config.toml
norm = "layernorm"
norm_eps = 1e-06
init = "normal"
init_std_qkv = 0.0174
learning_rate = 0.00283
lr_mult_o = 1.5
lr_head = 0.00585
doc_mask = true
dataset = "wikipedia_en"
Each number is 500 + 40 x the weight over its row's rms, rounded and kept within 0 to 999. Layers, rows and columns count from 0. Numbers have three digits each. The size before them is the row's rms in percent of the matrix's.

# layer 5 attention value, 768x768, rms 0.0154, rows 43-63, columns 512-543
090:554492481499527459472503479520455490560548502429494481500496502490471500544506531449534472483507
093:484509491547520484524479470501554556466541479430464438448479496390513506511504488471464473452551
097:472543452459577497485604475553477524503486510621542492476555429553505506532495475445459519477531
095:446490475409480455548548528492478474450453483503445538392476539447543514414485522533514484476572
091:460430551426507456506478519552433552460531452578469538492555450517542454505462512515481477415507
097:491475454472462498418516471521500556510438541502551519496498483545486565472542544456557461418510
094:557492517588449501447457526507522410551494464523452474449535478498513522568491490476550505443545
094:525463467492506515453517512571472478428566525432490509496542466559560503438444527517499470542412
094:510498537501508515524502584422510516482500419407536533508459498552497584456523520523471579473489
095:516550456516412489511518564505491537502497517598489483468536497480435556441483478477516532474438
093:454561449520492526499579448573513471451511483414468485507441510537495477488497525543535449520523
094:475521529481454530533520469548505505509521450493498468396547448540514498499500476497476514473391
095:531528492489500532560514500649462502505540510596460545572523491494501525504496415464486561414548
098:485503465502464560508481448450516545563505473513492504514510558508523515535545534513527531471542
088:501450555461520530471510466474442502544507469482535482545484474520527557514569444489479578495578
091:625508527477456507468476463524424590471509534518513425478474561471554491475481502452505492532421
093:517508467522499552559458469473425522556438550419545487525526526613521442501496485484559525411541
094:442452481468550479484482401526478455436471544558447530597480492463468492465459480489495521527378
093:520491552623530555422523521514502456479489468569566511466460518452448441508475472506472511544446
093:528510558526401454542452467562509427462521536539547461490553504467490490476526490469502428488515
097:482458518449455424484520449522547534531522542500518594510540509523520487504537467555450497571509
# layer 5 attention output (transposed), 768x768, rms 0.041, rows 43-63, columns 512-543
083:488505488493496526450528565526547532455509462418502462478486512515473547460459432525513407488456
086:512488485507485514517526490434476512457553473531438462519456526507512446514519491508427550526508
089:506529496494513516502548540510494462518494440484489481530448474489410525472570520548528458554523
087:573534473516436499456436549495503509512477549482569438566480447498424540564539515426539475434481
088:472482500493552478465501511540509528485414550496418493482456575486446508477452513499529557480443
089:561460499539530497500495520440446519479533523480468525415507490513504449479512544453559523464420
086:510529540471481501483592527577523472488527514514515488599507497457513472516498538455516481526516
088:497572523468502492535536471464512518524473516509580520504529481476451490464521495477482549511529
087:515491507552484517508564534526485601409492512584511517517478473507481533467498429548447509511536
089:393550485512480493553502473515575478499520511499482459525507481509479521522518519437455538522559
091:521529498499508489437487500499481488522399541572530501535515515468452483482483497498497489463435
091:539510485480484586515548539500477530501544450497482525539449509504513523530505518521513562490505
089:559465431565551506513479480509513386492454481525533530504522495434550483449454485487433497522427
092:507485508554556426459543476522611570499510530459500484509517569451527450495449534487521473487518
089:467469523495551516450535484515518505505396471588546499501536508436451504467495478504505480562437
088:449480539406525542488624509500569494584465521583474530487476509532500474491454550484534508525548
088:446572489506584534531540515492480523535452573585512470441566514441492520488553480544521513539513
091:504516569576486534506401476467475527512493504477478408501518517517484506485493428454523526541519
086:452469514500530445501505573455494428489489548540575519548482520534494497525513515558473428546579
087:431515508492474546557499514497627520579537472483494468549544492491513478498428442506493517495533
091:422522482519506476448557477528538491482501397459464480487484466476490519465551551436555470422524
# layer 5 attention query, 768x768, rms 0.0172, rows 64-84, columns 512-543
098:563485463544477488487424467524494510518546483374469519497418512551531412526519491470479474489455
099:488492420548583552469576530464509515498440474464452503480451520481556513564483609465589495474463
099:546450525616541497503441490470506490543526462528496495532476454509395517626464518488523536561474
109:499511530513585436456422493467436504484465432571530515488498515509488454567546510554592442529522
101:519582429454458460568509510458530520539482498507402535456511465573519580509449491384464443487493
103:481458508520550459450511463436546512432445477492513521500556419431462541527513503543466526578532
103:470492490437503582456453613485448468499483490475486496612400551480446472476544479427521533497548
105:468485423448493506535644513520481504470479569528474479490531578525503497537452485529504549516568
094:494480505501555515459520372603478464511581538506493543444513468508483465579449515448522477478461
100:538522478519522511518561552561468480475534585522517450472535474488525503608540465541495493411479
103:502515470468502532485504490480577536438493549565479455440477504594516467537497536489480503527442
099:415501497530546538495482522505540460508457539526504423482510458566531471468576541513447491550405
097:513535469471486539543528473583607571480477440483487458495515567573441529539534506516491452470492
103:532510420537524428504508511478611535487492470472523473462473519446542461501531533504528438517433
097:498495508479451442536446488434497443543469479485496504434448560472503497620530495490488456513543
105:528560528507439506579503450475567501518523473449515492479523518482448481434489552478463477463415
102:503595549509494519532511530514606531467554421387537528510519525502492521563514520556528528417501
101:542513483472520620543519514534445522496542483571474496510513501517501474469519528482496483459460
098:554543533522511484554518493477538508482511460604540481450457440515497536415565501449473475450506
102:583451464500473429512459483496466521505537512493519534480537466514515468532418482512497506502525
107:551447460537488512449484515551478440497502453573516479493407506540463438498487528463525491541556
# layer 5 attention key, 768x768, rms 0.0168, rows 64-83, columns 512-543
097:464513428505463497495564502462514444450491399493498512502514556493479518483557478503414461406475
102:509541535431541496450458537503477468555488460463583507494471528474453543551505433490505537507488
099:529534455453486495546487555482435476530516579467482468485447505513467534431574578455441503488510
100:499509490527498511514464455502539558474514528498517553520440469509478488485536532469428504514443
096:532434555512442512480467423477460489509437567634539493533565537542467548503487538537527490463373
096:463523509495480442489454478546466443544494525528480536457523473559548465509440459451530465517511
097:456564490540529560458585423496600554527484535446424486488537544512511489503521508475515481548588
099:500503538531520496586483459507549458502517446452536549455528511545550538501453439588565521380578
093:486450468476396502486415581516501486492451564556526478508473515494474543566525418531513451462510
104:493509538466537495526419496548448520450471452515513461466488488518522509443466529515492523445431
099:506464553504488518435535485504413457532498532428431493434587534538454548560523474514484463519448
102:541452549479447560461502453537532524503475493464517525476515499555559524430406440509473472550525
098:507475502565465442522556521470582475574535525422560498579503513522528479528492517488490520481443
100:591545528539527539457463553569568456532442568363507480514575524509481472523417497508552532525468
097:542519497489542574490505528469511548560504436526493476507455569522516493446491443526533512529485
099:487561551467579407543515497524515508495456499473488487463459554477487510559460503486483459507488
102:484540488528581561470474526492500478435514497527505530452503501469506428516545529483485548451504
100:498518550443557550577483484446477505510513541481425494488527485538543585472421579426524464492501
094:536538506419493488518544527501550512487537496548509480550440520514412468498485488487411499497455
100:429455465482503501476518514466405440488484517458499522566484514496476496550570470537514478499510